From a checkpoint of a small transformer trained on Wikipedia: width 512, rotary positions.
Each number is 128 + 32 x the weight over the matrix's rms, rounded and kept within 0 to 255. Layers, rows and columns count from 0. Numbers have three digits each.

# layer 3 MLP up, 2048x512, rms 0.0989, rows 722-776, columns 0-127
109102122138184078098124102143155139137108159086099115119159100079120156162107100049086114102068102090088145116140129128144098100115125086095151102151134174155115152181110093147111164115113158116164110092105094135114074089105116120182162139137127132105155099134168115125094156132139157155182111168129116180144124105162106100167114104099148100095110077090098102095172147116159154095088
122110122146126070052097148114073110100153181128096153174133103099097119148162139088120111130154139207134139118145130125202135146109076077147105159141145145145113163130082137096106137132158149049146103128130149140147077062139104107150146169131121089085087064095072116140092137135106102158119150153143123072084119106153113145119093083125117113105193140067100159126084096069132115088119
122223126161142070139131152082155161173122166118149104158035100117085148124139201130160150154083088136086166077183069039099145094084156181096139134175087138155098124129180122178067179134132168125113052147120092104153181111123087095131126102130096098145075108136036137157127130137165091066130155127183110131120174123168104136101159115109087087088146157134157117127153056124127108085162
120122124142165142112075132122143098159136120156147120090142155132161099132120123145144143100098134136149149201085190130140108094100108110133117119105119119160154137145121145100131115118066153170131097162100198067109165147133139153132133107129128132113167120124168142167183098116134120110139097135136138156121143091117096135142145130144131087091154145148155132097155120136136115141090
147149084115177160122146133113118087151098153171145132169165103136129138085145073184160121077142141125066175093094141131123164144061165125098144196087125165140145151164140145157101114104129126114162122173193105078122055092199148129149088161139105094167081139124082062162189077118132100148152096050139084142097069121104116132075076106127174058118129130133162097124071145134101142072185
150132175147133106133152119157108125191095118127136141087135110053169120141136218111110112132107131119130104168120111158091159132086121125087156135142098163108112116129157113101129114210131134145119140135117148155123137139135152123166129126120107127123080098201144140138128159138187123204121104099131112167123150117070144116150098091139152107099139151109116094092139086139148139137165
064204215151098164175157082106099125155116182139140163173109103183090149175172114100127160122162160152147086140161092116119053157182121144125125092080108157099121120097128130156107107158113134145137155168168106134134151102109073171210181125171134169125057200132195117135156113076143087150115114165114142108168153137127122157075146093136113080134143117133081128161093106079114136158169
145080122071099136080080079116122147137137154172106111158090118136138170153186086114109063118113107135126134121096119114122154113110119144102137095163141097122111147106093163139144177135151142134103165165141181187088075146114108087069099158148072064095145096106116140126147140124077104122132083126134121155111124091111126121124129107130151142076120162137148096079148173155058143140166
083135157083124090136124174087144099075134091163087167092127106126062182123107118022158105140143156171206067144157121067157144143126117139160064137112092100115162092193182108192074119109099088109138170098129098140144132126140191156154179131097114102096063090152131117190111140149176146109131167073168115135142115112116181149135117158128132147131151082117173120119112071168122126110115
198101142169109050078102128175097091122149137095149136113111080110111139059137201129172102131157131109142102057160142158106143174132060139139138116114084164187146126153139084130181072123138158132165136104081178131150080132143141075138113087125000155107140097163163125132129155098110117136161173139135172108136116116127073089076152101183120156069127159133059187123179120104131077140078
047127149118106087100114158115141064060135144145129167151100146150107130140128105108063127132110158124134125173086153140160167127127050179099164093150122150171151079134086183126157161175137136111104087160119169114169093160172182154113139148140190165162124127113146173074181126162169143122131089106157083195191158112127066152110166114069134168173093162083146144089181090117063040145132
160101119161194151151120116106103149156101130163155141109175161140165194151113062138085162082118120133087196113131126118176157143170150107166086081112135155086126199132137119108132166108143135141137153126146136171179167116175064130195128137142139111081139132173100124187123103101169132175104101099133168111103185144098135065138131112110132100103119189077129119139112119132072119138094
078185124140111175153103142144128092101120126099146094102135117106123149165190194167183092125131152166063123124148167111095137158172134189140148106137167155180119137127184146175100098164150105176126086139067106214167115094169141068083127135170129135142084138097131109084124156110134063151129133128145173139142161119108115166110131073100130129072149104084138095143135144171126137085102
063113106181179156160161091175165071124112158124138106164143152101127125118164118120107155164116111089160123132138129135082118161160134147171178118122155095131065094121207072137083189139164137107046141121088146174141136180135162093193130122092092114165124117134144133095176162145141142153057087085102147099120143127140122145123125112131115119087101183105137129074133169122126123107175
116152122139109132156165110106158124090106176114123171163132099133093134126063102150125143108087112142143121136101114105127156130169086118118084144073103145102150179123167130173133129159107139120159145119097123150107114138127133138115101159132136120138158183129135141157092105164152112145155065093135133112123161127149134154137125163105086139070139074103112138100110148105132048132139
176092090143215116100170154050120152199164129089151138124070120157086156180141135140162131146173141091138160133109140129205153096150094128151078102113128148135113121117116138084097115111112103199145149120160108132125129180132111088129163161136137152177111160118129173123159174121119113098167138086181148130119112005138155196132209124166128221137147086132105101120176134117101139138133
180149090127154182132116159073056177175057127108137120171066167174154095150118080103140192112139130096161076147123163139112115144204102170115130138114075054138142185171109136090135166098099138148165173055148121077191154103123107088135089142112081086116154115145124121128125113067123108084147198083148125085102129137120109120151158156139104099101114161134137101148087150183112142135195
130126107132161156108132117151115111174121108150137106134133157103126083179099139133138105104160113127116155144095097115101145156149172129136127127102123135138127117132111139143148132111153133116123149124102166109103169101130121149131086143142077155139114116142122158142110147099111110119105127150139122090162140099084108120153143133147080124116126136072143126104116109138152138114164
132064115122146068154127156133070095146151074142086144109118126145121155151128131123137104130123126078067123137122138107118110172168113078134115149152161081040132168089145133150151210168211172169173117157102065113126127074127077084104097190146151122129175101121052134147134101091169105155156132092150114127127168127120109186160108041133101110033143163117143149171098126205027088086111
147108188144170138081103134125106077068146132080106119164158166191134139171126082110133112127208138165225230165173147131106198176141189155132063159146194154112082188087128088207126139145208151106102118096144090143162163108090152143077140087121082122147119098121149127120093208131128115092141094136150107116140140111151107034059117108116108181136152069111137129106169129172131153112114
124113172100126131130122097146133144147116137151103118087123140133128152132115153091144114079134144124149163151112115154149132161104154157096105130160157134128131116170150130080139174126113167087094099138082145180133106141133140139126085152161142194127102149098129121120115158169114114102097117158123127104125109139106160144120141125114124141078153122111163135131130126119104114082185
215081144062063112171128109177086138115058128124070130158128096139050132145129129117171112132188072098102150141174150059121144101159067152161108081128153105124098139105148126168148153102103099116135091118133133153167140107111103114100188101073131068172109139210098092116152205093157094092070057105151131145166093094123097144101160189074137208070112108140087062148208143130138097127124
145155094124144140155125139121135217105170128145088155147176083178117143138123124219181172098159141152094128164153215097133173132118125064083112110169144166177096149106128068149162120175125217090170163134117147120132101142123183117102148128073121136142140152085133161159162122129145080053138098102195130130091091065151169166124088053099090145137145165194067097105187128118144106083161
100128111139121136112117122124106157157147141082138112121143130152145134118124149098136169102139130127114119123108156099150131116093124111136122117149158087075085151120130150121148107072117092125109110163130094154127167101104150148068127110170131136107105127142058127102101131134153139119130081149159164126119167095129165139118163133165134103152146109129123105112096092109138095155078
074076124086188145139062128107078181116084122153108173171092081104095107118125080093135131114129174166125145158165120147178079132141109199115087143220162085090079155149144080083153117106095114129108136155101087105120141161167137147132071139183199162100130105145156143127092118149161112110161189156154121133086081114152093134162149160079096122141139117115154171122082133144144119141100
186141117117125165105166108096110126094156108170125105157147217126118103176112133101096062074117132134158075154182081103149144159129116072144174109115134143135117169120100160135135167119121112139137111165081155142127095126101119125129170141124199143166137153164071107158135029145149143141169124126141203160102093111116123145163139150092114170151119098079163145125099136135067114099158
118077114146043178124121126166059160097138152177165073070174096071119124103104142149108079143168185063098168154111160101077131159123156165152126139105108200122139152133146138121145133144147157107162159099104073133164162127067095067139084197151104144120079186183127144130182128142140150150181156100163198133119114126195084054093123163122085170093101137109172101108133096120156162226163
151107166112130127104109165164127091167157131152121069152176171154117100110161159108113146079069137101101194156123085158132167169114087110136149093121139105081123153121106158135166143106074114085129126158134141126108142119099102065170124157112106126152145154116094063144151130114097132123148134152145149097116153118152117150078111108147122132132189090116125110077091112073132086134177
225134124117163127072120083176093164158079113151109149161120130080128082113140159127126137145089185162095110077125152106114134123038123159116063108174062128119147074133056105091116149098104160106136117070099160168118105167120175124165097179188167193118115111126104116143175185134079150154148169181123157138193138091163119110108146182106111159132175126123170121101147137134151160133110
129185124169109153120102078114102123155188175149121157128116142104166154098209152152126113171054111100098134123144117056133095214164144055066140171138101107170085187094173093125151121116148077195087111113114103145167082215140191095082113104129195051065134096164063126097120094089177076153057139167154101099111094141150100109039103096142140160139170174126115119054138083134121170152146
172132089110124100102145127124139153106172124131167076128126095133130141153121145128174152114109132126100090154130193125158147104101134124119104163143135088133137138162100122150136159115063164138045124149111196089116158150098154115113109157156203111134106159126154119137162142128092129098133139141146134136090166168136119128101140194141176123152200141162122094140140112117132154133118
086146153130159153180135116088129103117098144147125126094122067086105163133074100130084083207126120086112136094129127115140065168138152110161144123077144064124139090121186111083073116083142154109100111120098158102147156129151154102129116160162112124135047047094108147117160118128157104135122098097147161132107120101124082093100132119135099101149157179126139115156108106136139069111097
097141141109104158137219131061152118139133143133140118097122134064133138184148101137145144098161086118106203161162134035123119138172153118158151137103176178142058124174135105140153152116093094126102110116101143135122044152089170064133088102151102146112151128070099089126113095113125073107152104137164191083090059128122130102091149135115120091091132131124099156094147108150097119126120
091169144190136128145127123132191101055166165161112144171132115172096183101118148147125219087093157123061096171099142107079125122151126119177153190091185124129148130094164136083189219108157162094154111170140218184135110102148101132149163124056188086157161164092074129158097021173191148090153084101146061126162150097115104121170155091090151127180116102152097097129127122100103107129120
088130099155169122103191070097113112180142115135132187130177157157141125154104120089144108116206174147154139092129133108151121136077138119166106135138095174108138081098177103098096155117106092145141214133109143174208095142163097078107086139167129081147132154162154133105146155101128144120151124126139162068150147159128141220076152109106125119118145135053064115156148110087152157187167
110120151151131133157097161186121082134142075157170100159104086102104164100104088101178174137151115191109114142219099127136121108145107112141137139125167143060131122120115085141138090130182181119118101070117090172074146132163122131165084107174112165137156108090132110121149132151085107127170144097135168078113085140178107158164172146065139164156120102100089137173144096137100191132112
096158118141183158090181146083173139145134152073115105158101122156157202095138143103145097119085143077095072081115129092112122133114127114098154080140137117131138103095074145111151138152150192089226118129131139103131136110104101126151111119093137123173159121149150071108100114092126113075182120176140049151138144097122146113033037131128111149187114161064087140110180073173138133140051
172146134149102118108115126164122158119159072143098153150154144121126148143114133160093149150108123134081110115118142159090121112146104129111123095171112100110088081140152167151117113178168165109184099141215112099107134100069110120134097096063110104103121132088134134069129111111154090113082094153155156116118100106125136136126151117131153129106131075143111108120141121120132134142160
183171154121122142125083115137154132143100146099141124176129098102111132126137152191214133094087118110153151129057140121121142127141153141090117143141082154194071053108082078108112124126093105158117183153202157174120084170149128104139139163107127127193177121117089136138124067154127071120163194100157075123142152084167144138132174114100070196149172096111096135065189135172118108123085
171138084119125121097146113127119074097036129154139165163080152153120188112105126113122104138099197102139121109129084100145137192130113091082107060171159164165115145113154116182126161142059189102119151127140161101140101110103146068105096153168145140105122148124157090187112138073068107076140121151140095126109170125103045170122140112162166135119135149090117113129130060086092075090123
089127133117129130167158119159096083177119159145121118178147123131117122123159137075140108158148128132114157087144169147149158155061119131112114163179106138072180135169132114127105170134137105092126090160126137124136134155114111104120157057177100087120139053131108110118104123142123097137147100121096150130114140121095134156095110169123154148073162074128111169086132131088183112095198
129089074134091180133132108123130189116147152101112092174147104101127121138119176141150184120084121125163126134132158127119154135185061186162140152132140138130151131168129123117101086083148162116137151188139160117118145129166117165194124138129167074072204111107184179126173182104118114147165177095137135071147091095104090134117071118085197126111087146194174207076130077170177149152109
133107156157190062121110116109095109160124164096143110151164155134140112169165099114158178108104188105048087152136123173135131148122111027168108151173125110216114127122118054069160133114132127132075180174085081117160121144141129108113158113117099149133046178109112138174157104144121106159146096162130100107038142111099089126163176132109177162114130115154096114132123169122153179163110
157145169104102179119133116161119096083127112094127147127142080182184098086088084160183107123155134178133142101122098144091138132121206139088197144090055108176114086145106110109162204103147158088110144160114114100139050120133151165158164159051145193112074092127102135088094117160098103102180132169134141134123177094170127122170128178114178121116176137168092136118083129168123134166109
145146118136106137130098147139125117108127103144127086158113115103141103151081133132140168155090115106118096154146163176178188119123119118081085147173146117151149129097106093182129105121129184129160133158116084130198108084094088101142147154133138181126139133112132100134159255119137107123153115142129201124099123127114094110155144133150126083140092122090110132114093088111100120141162
153102167142087129099112120133128177131063126104129116096126154161100167126132128111134148167140111055126150148089154124165149107110158129132170133151175173120175137106123086068127142153195118186102084061210168111089122144134165121174127110126140129145137148133097150163141053142153139160093119152172154136101133173111081117100127086138147143125122163189079106157078118135101132136174
110093155141137115001155077147090190219108134136169139120129127151186107104104185121181032119094154090166058093194124087118075149127163185112100119121105154129133136110147168101117109139183097153105092176118189085115148127128088139214139170090154097139184189167173088093105124146119059041139124121125172158110154081142114106089068100172127149092082055074100088107127184082125176094116
149140167076104160129192162143110133147181088135127138094142144209152155172131153145110118083130154056054136113115105112129137184167099136118097097084124146134104102096129191114106203169121155142119141099148097107133142078156173112152135146137101127116148200094055107101138106134108224126148118134133105108142096147122086105115136137222169165092150169100120159191148150156142184141169
094187151165158112109085151062062069125110072183067123181130145122083150147171130146184120129072150181094187142185124094134122145127112087172197087146089145131181127100151117190138168137103130160100103079145154156113141171179161138113135146125111148166090168105148115182146139083120147160099161166128136154129123115122160156134133133159131055130140123096115057127127092065097104140144
172114054138117108127176089118142134109095180146146159239121156156094151183114123101143158146066174129168135199154162107113162126120103110173086115191084172136151226174082069132191152157093123165048135115148172118124103142161098166122122094150070125108101104134094124130119085123098098155100132108120148168082200108159189162155103136133087183104137126120193143137108126085114177182194
120147136146105122101109118160120151108105148144142178100147093127104131203145111109159179121154098155121195141104085116168097154062136108126111140104199074156088152174188128138112104096181074114143176098127158174201147127074094148120120105125101118187168158104108140112142116121110149161102131142118111151119061128132182131100047094117112116142139117093112165072173126153134109163176
176081093139086161143100115144084185105190110119115191081108100122113172126160173106059119084138142136144177150148101095141104074109125147120093160104081114122091118143125105144123098143118136164104093156191121160115090144068167201117071135149182123208126106103159145141087151109125085169077093164153103124114160121123134132097112111143087168136116157144139113097149176128150121091146
163093152088170083117151131106142122151138145127095070179093144142108148174168146068131128114148089130147129139133146125120167163084123144108151143128181101111096129070110151177168141121113090161109088088148142175164124097103156165093134096137093107136118092149110057159094164156157080135192122092130079159119126154183255113147115106122163145104088157128163126142129159132105059222169
159175061126070125063185120112075083134121158106101128136171108128120098149143110121111082133098146138161129096199107167161092085115103129120135169154167126151151109122164111112138155135179097105124187191078107104153123112110125130171138139138148164141093081172098141156153126158134147116130145150155149075109139136108142174074143157080103105080114103152114151107131137127125133177110
108141146137092139125126102118054210107118102155147165173140089141169123136085087108127118139143167176119129155141150125073129098119097126105135115170105067151164104063154146130200173156153161118122091170082129136116126119142058053181126107106135101132186088093149101208149120125112209170157110183129108116125106174161162113103110110183085139147188141138107081135162125060196139126119
# layer 3 MLP down (transposed), 2048x512, rms 0.0897, rows 722-775, columns 0-127
190175127158105150146122111160188123110095140120125172117111120128082142182117106132099174147142111129148060121092106147091118117100125150176151120122114131112107137141183138089146152101091122092173127149103150143105140115143154126210128120147094148187118095154061137164147130122120148070148128060085115066158114180151089083158183150158117147084054187102097103115197132062141130163082
173185084151134181162157130091183131072141145149162141132122139110098124138095185152128095163108113102102066104104116124159157161099146137136099117128111088095132155135109161081102139155106132083082142180180115123116161091119083168146118152121104167090138143138102082129137155120127088104113125159103094168172090118110133110140179102176138095104065136125115204126132109039110174216148
162095173181188071167163208144144100110121128160144151069226136127096099117073153137133102124097146107130094107164096138065129159104103125173139130149122160128124126119147147207139160199127116129119120140070108108134137103192161100122138127116141128126114136145140207101208142151154091200133141144194088124115139102168066053129147092130066155101090078228114164188136092157105103133193
122133122155062117122125076112108144105215105098123133137117126103069106120057113115118102113158151129137130153086129114123105117116114123097114118119135141153138109105088126139171096091154123121120130130130167119133131135169113132122126115135104120116126198077170099138166183116178116085137120092127103138133128087154113117088144150118123137105065174110140140126124131135129112151116
149187119195133135160143155066147110135105090134129142065143135123133112169080147075141138145111148136137219192077101122117154123078119138145112122119148092056078134185096140174129128133077135106111095133169152158087101084138172114129107155141140129155115106095101149110125097156119167142153082048105111131108087103160084117074143034141166121091165054186117137190042191150114151104142
135106118121127132124134156083070145143155164116098118127171157140111092129101119134147114099091131088117121134115088092113160160173112112121123128129142142147126134163099147167152129112172134137146125129114138124129051145136141134146134084137163096099150152083121141143131097099148125166092114082136124141173205097147101128133110155100166073103144167075127155155135127097160146111104
172132149134138157165148114070142178156090107153119154143101145128141114152133085139152160104226203149108133106209114153151120142147117097148181122109130171139132157142160116158158179107075155142115146126177117136074159153118091133092144103117165069068140107115161081132103093093164128125134108114102149137095141116177153140118153144242089065126129116139156133136123110088137140175197
136099060121136083075189104159156154144168156124137157067177141157084123173112119132144118172128131156108143137115079114153150110126163121106141128175105118165104140095152137143078140149129126063139148139089168140095068141107082114088120075178158057145118150150202130129108085130181140171119088111110156129086104176161167125155144081122134113136133204133168088117156143121131166114118
158084121079069049135123098149194077120141136145058174102054138107125132178123104077117153087190173188142099134129129130102144157122116173074101087171128110178131123157125078144156127132077096137162151172082120137109125124141135118101103092098141118150205125135090119125111131085178110106117117131094151167142148153112127084149144104104142218145136120083127039119152137155147135114118
166026165178126128155103110102120108160095139125150064089152166159122083082112144115181081152178120103164105128139097132090116123124057212146157096184114109120127154123120120130108062079126175130154150157140100087144073091117146175111076143101083093086165039104191154103180121120098129132112084138138163132133138191119148117134136090135138069089152207115153143115105093091150149163151
048102158142156157120111163157148067051143115123071145100151183135114184156085118150150178160102105176178188126100107139106105105151207129172105174184147135070110119121066104155104152170132099093163114129096105107119147102139098124116133095156082148118187168123158158133124145117168133130153071100070000135132100139111077139110119168102134143157119072147154172135127136130047090095137
154115106101111133111162131145150190143096146113099165171121124151154089127086145124108102163139122142133133117130099168107119143138137121120134115140074141109140110165130137131126155108117065088166128157124116183162109102125100102156108068118102153067124188115169140125141081072156060103123115099084077143092144171102149136127052128165099100117151133133164156188120085136135152165073
193117152112102149131123122103149101135097157081120097113125189165146160121109202145130147140147155068136095108171141134061131111135124080058154159172173134106168169142084167172176177190131143073106081150075092203094151132128166111095122090126115132087137150083158096112147150104129146157132129145114129170092096128117131113115146174141156131151148129114214115108160139150201123075137
155156125099111164111115180095174127139137129103129166100179102132111122128128128156168128114135164083157126154119193062097090146194148124151071120108184177149164111122149119158157149138104117100062096142099124164140092131136158101139142180098104115155160159109120079079122168153141204181074141142073137113141151159126102159106137101210154112092110132129137121075168079196199123115125
168119113128119102122159123091129159133143146086161138108079128141113108110081096144141116131140154101095118120142145115115093147131121136108062171100147119122155121097101115123122111101165142076156096161125187103112110143139115141150126114158107136098127140110102134110100149122139190117136125116071118133141115096147122101150144123154120190075161123116093062151129146118141114123143
163090156137168134138086183093121183123156229185091098083090163123132137102128138133157112160145111093158136110137146055145134114115148191127132166148131124098123162082098056168091100189142085113138123112140118129113074120134138116132138086149112134145104150112062161103116148164140113112120179133094122097090150109155172164170174132130074130172104095084100120137111137166141082125069
152114121161144145147141167118145143089092168162038127130163146136129157128151156129125188189112109123131137164135055095155042161098094122161118115084093145136129092112138085099099101107139141111142128115128127121145096160129116171096080159148122101083161157157085108137094124135113193118121079082105095167152151137111127139131139156162151131205127164151176082161177124195112087142092
123145124118196124116087088127122186094143113108176176152120121119089087109109117115171160213165135087110071128138125124179133134119120134076140127100108153134154140068112151146104155146133158120126120130140106155137109146115130130083183138141164093138099125144145131140117165123129146118091130076134128144123115106123182147078142156156070175072112134104133139104085165129115103128117
168197070114197101139150127193135128179116132086067180116139103064149144118124141084114051093146109186043126134151148095092140114133157163061136129189108119218109135165139082154113192138170129194138105147133102122164140120144102175131128153140153121102167085139095106180153104147119150152135102169106130111154132094053124118120162110170120104142128175067133101110116175173093098190031
127100131149185071115114167141110115070084134106107172083116094098152181089132140091132120079118139103121111166217135117119149098112123164200100113103149106145145129172109161098152135092106106124105097095143185199078105127174153133107127177145089147137141161135186148088110124176102164113135140149117130119116160115181138085200076099139107153142117114091145124119123056012129079116150
159100138078075170099115107116107190171147120104139114128154126142130150094097136135147136158148111123131099130088129110134074089072114166091126110136104167161149131077160159142136114123128145096147170126181160093158156116132125154158057147130128107120115159142153150115170126124156137119114140109121136154133137135171111114060151149135130128089129095062137111116122151124150134122137
145110077076069092150142079122149153130093139155098093146144096186096103103107085146133065106132091137121129125160095153210125108128118095149136101128164139061135099179139114115121176178092124146134156161147130065135130117111039152129041072118121126082141134107111126077198118114140172179104112155149082174170134154122126149192067072195074143196097180169165101075054095204125141144084
121108129126108142125152055163101128069077155089114108144096128122136123089099161170167136112082160174144077122149204167121152128142139113074199167116145055124100089120065117150116112120121136135126121107148091132061168225146158106079189144164154014135103141137155073140067119140163168169136166181141150085132065091121146085120126150153120137152146149115118093129123128132134135170121
126124114114146135163162143111136155105123130158075142099136126134066141113100104151147134129106143113152145084111131102105154135108115125112119169157187162139144108084138139130092087098117122046143149107165106118129108108117159114162112156157111139130139126131126170153146119123132125123149096153079144103136126083170110125157145113143124092095131112134141120122112182143127120143105
103113121087168114087144102130084096107047133107160130126181122135149122134091045135177067127057172104184165119112150113169103130166145136100152130087124145083114143169054125150152150114134115104127176071153116077093130147151149024140071091103184147141117124093156161152112115174125132043176185149117130099155128199144113093106149106147137151091157122094105147113107152129216157049141
168119163114117117135122160051143125139091167181156133120133153133116097090098163116071107141162143102180172155158129143118162136132104103094141124130156075153118147077141115129110140179089088065104120188109170102131173135073127125140156178150104186124188117116142097057125064114149161129108122117131148065124104043097133091175139127154177139146114118129124093157138070164046178118100
142115137111089112140179193073063140137097133144119031132122142163056067130094106075122107128149127098150112124135119097089050155170056125191094148144124086101136096170101143074097106061136080114113124113178098174124102125079097158083110109166110135078057129064177116126155125161120134161125118122095082088102094140151133164126148147118170130147038098189139099130121169148089130119139
136141188137165131114169117123171131169161145132133096107133139112116116166160112100083101177114162131142151116136032121148147079152146141120176155146127108199188071131079166127167134124109145120090104153072065128155080115135140092127092163086109163128151138102141111140178131141088174081122090116127126154138189105146126076076099117173151181116097096104116155134111093118143127117138
120145154096119130142148151104082170139148181138159133101109166130131117127106066151134103127113107095109155121113140142111110163165149130098114152139177127123107089144106120165184193181133159125186096155169163112158120144101114080100109177140115099091155109123170157166101113068134122154109144121072166118157112106080112148093094115110093130097170138114161149125161108120137108138126
158122199096190165192120128136094147154123130111107182164156086162083116139117109157167121110133119198125140172139154040121143179156119155132146190171093167088179123117084123115143137196130169106161122167093100129075122092180148110110129076159149071140091201160166134074146049079047187173158115159158136133100138072144116108100120099139091162158148147114160081118089154193061057156135
213110166091129144116127116131131145118110152121097105158129120119120116134120122088095162096117139142118131090089135160129112123169124141125104137142146103118159146092077137078152116137160126080118086101150163106098127128129145149163145123143138117164101076112122113136142132097180122128103111112055104138062154107117162134112118155117201119148123088107145126150129135122135134136077
132089111162113089122156132111124123096125143143158160090117146162182117172128171185153118154144145081106065151112157106107097137104101091129131158084115118114195136089119151125144114144118119106068144146123150135076141163181112130133110087123116137100064131110136143138168156140160111109126133155084075139138075104047168100155193151106133104134152159077117098165089133084192160134110
059162143127124117100188121074170119134182114117139129098121085145075149088127171127123132111150136145102127155080107137071080145152091070177128132159117153116068119106108154143167075123090129099107075100119135104095095146128118138056105111136134150089188119087145063080108122094080097090145135154159146125115125105139176119152098141106134089125084144146133076117177146173124124047098
101171209148134177101079141113123134114072094130142123158129181188134197102130101200150111066095139082121112134177157110092111169169111070120110121145140118151118087121109140129139181124189126122043104109138168140122137134131145103087130182135138068134130144113092111112112076095108129123075160127079059137107137094076119070099177116129186127143174168121110159077110163105170141128104
073128076092109142152159164130079096135046105077090159136136071127134150158139175088142174166153141157137175101093109096118128105126136110192112089122075114073132093136157164107120098112106076101155132155115148085164094130103124135150142173134150130153079085139169141082202110108090154184149148174119136169125142103123145111115139096117140047103097076055141122150124104118136155211110
125063127173144169099117102222126098171155085121111136090131115143161152102128112068155110088052157147147135171129116084076109163150065121144071104037129082141141208164122138083138092111158130134048138122136086198140159086105127146123129088185072125124182104112085099053122146156153206138106112129093141121098103151139131148107134124152144183151080088132122106168142095152098190131066
147183092153136138123189157225144116144148150131082105097035095169114110092129080052145108143136082141109096172113121091107138122144153144108078128100137121155140150087146103086120062137137109113140137136111120131104089143079126145197163090143126165144127165167133082166111069148065103095112149061089142126091105179128134177141108121093109077066157110122124121162170088113186180150132
162141091175088122167120130111101074166149152109107085177158189086089129077111053163086164122161136108120105095075094166147061186152122094088128121127141130176147145146095141102149096124076135119086124130171106128106163115102092102122162139087109120127150108157138095100160153154086156086112163097047105092163085064090168131117092088124127163124110166141134115153108136143076195130154
151145203194058133139125128101124141173126115097143123139124147153139106125098118144113204130140128156133111131146150067148125154142179089131079120161132195117117187109124137142136185141141143200102118133149124144163141090145051090116095176170061100123156121119160112148087106115064081123143168086037186104143123140090169099149134116071165150186138129170112083103140062114125082155139
129131117054135057140118065127170171220051155134173125143125138176145147126084138103171097066100116123188153171106122179080162158193141120108147122126154106112120106093122154096103104188115150096182116120142101076150172143100119136131140133163142129131099101086152184144089081159144100133074129163097103184120142081055109124122087189096106143060079155140150148148128121112138158097105
121157130071095101144119106124171151098163168117098130158140109120106143140100157113125102120172141113197142111077109178111098144087155130101151089139109151138195112121134079121086082096079226115129112121115132100112165098088124085209124148156108065176145131135184096113156130135109158134131163147105083145165119079093140104146084119186124147113151146149166126140141118110112149128131
068131120145129118162157228110105124068118141139159141108138167074113133096131097107089116080075169190165162120101085081131171152171140126175088181178166125119168073123102120126088109130148181126073141132158161142153154173113097151103119104062119089110136109149157125098109177118129087078072133135150156144109079101163130181092074077126184181089132095109094113118114107151125150206138
108154114150112118137162149148177091140140137122025133166088013133149158100178095121090196232133096087147146137166086177145165044142168195127159069149136134121139089133125114163143084136101167105128126113156084093106110137133166096158129160133118118152091112129169127140116155153144148177144106144135077177136138122087095109137174200059178118134141161137132135131038168106099144251169
120137076091144155160074147043078176144092135122090160119135115163119119099131077159145131148101189162124104102121141124149108059096193125185095129091094107113106105131097093157137140096129170073088098140168223076152178143123132157087131162124098161134112108113161122153096164056113095080156127171084121128100193142142107084143130166109145111199054101134057167136096103163167125092175
099116126162128138166061073105104097018137101116124147110119103126090097132093140149131179187100146111104140146089125156156112060068093149090130167068115123135081161134160166138128148124134097148159098122127128122145152173126123122138123151152177169082131138151104094141139175115136130118141103132074131114134159190145129188175152099112147101138157145103098123116142125050130117095169
147053122098098143068109162123125173102112133170158096118095090147087120134153142128160104137151155104094093118170117204126107124116112153124128177085122124152122126142181167112105181160128143064159070105150131101071090085123114164158077150143119097118139125111106128115111050064169113147185100096161090139145152137200136098180177103181145112138110091107086114120100103131091123109079
173086158148084105128137139179117166218115154149086140131136146133106128106093155098159087067153141180073086148184141142131136190085109098100134134140108138101180057061150142104078122236141128139130108178130138148145165124166118083149170179167152159097156048142121128173118136160078133141152109168195121159136094144168142150124126073174121101137152119109143055142107168142131173149119
132174138088120088095176144156155131120092099128105144122132126125140158120122132102166163179102122143120157150166095108169146065146127090125110120046112207138129142143185145124146176154086087134141123116168079119151121136169167094169121184103132143111146145114102115104143108122129194136094125171095129149149098123149104119098114109157079100149128121114180144153129073100183102135165
138155131135162153135151111109101152113151123167095163111080125085171111074107116093113075116119158156079124131126151107130149186176107109144168113132084198144091094136122088137133109115088129080102082117185113091121136151060212111107134098134131122171129106175156154142162124141195118155031128132069142145203060012128179110099134153154082161202148103091157126100114142079127091150102
153159148104153150114137114121101110163122075100129091095132129108121116161054080101150133163173104088065163112174126141103086061084131165153121113143174141179140101109120103109102079113098156175167124213159083158106056117159158152137124103146099125129154128131087130111139141140127094104102136079122141150146120105089141108102154159107137126143095103126095144178184114150144108108103
123168090108070103119130083128079131156125124080127137132095141136170177094122156091066109117106140171130157176128090124082111143120141140100131116101188129084105095128137146131066080128130158127140105110072137102134135100166107086133154091165106092122130087076145147106105192160116126136141137118052103081123111126170175131126104130127185218063150156163082179113139122204128083136110
159077107138152122197135109156139163153087135138144125067105142152141137105126111104108124156187148192129142132155184110171109120133109106129129083132154144175092164191104110144135115158175103106156129076133089161104132048119155151062109105148143078095106121084181163137115092105130122123140164114141133122201083087146109112111179080123176141098136153159111088151113084171084119090204
132132097123097194133116139123110101116135116154141048108098184145110102160093115132160174157146146138147118110127131114132112125057159141118140131138154144083119158097167106196150131200122152132058118128153111194102069151152103064100138090118104103125084159117086160077102135143189059100143143115154131136137158110183159106091083126155119132115156110106107140156189124144087139188138
176185124087112091117155148163103142170082183118084103106063137092145136122148097125057095203171179086107133104143105124073131119090155124132130168198194104150162081068136103117184120118139088107125171138149094118129103139092186101134121073135062153126072116136140118172070153101187184137183057128076119151128099083143120117105133116162092086160186030142117123199082148119139120128142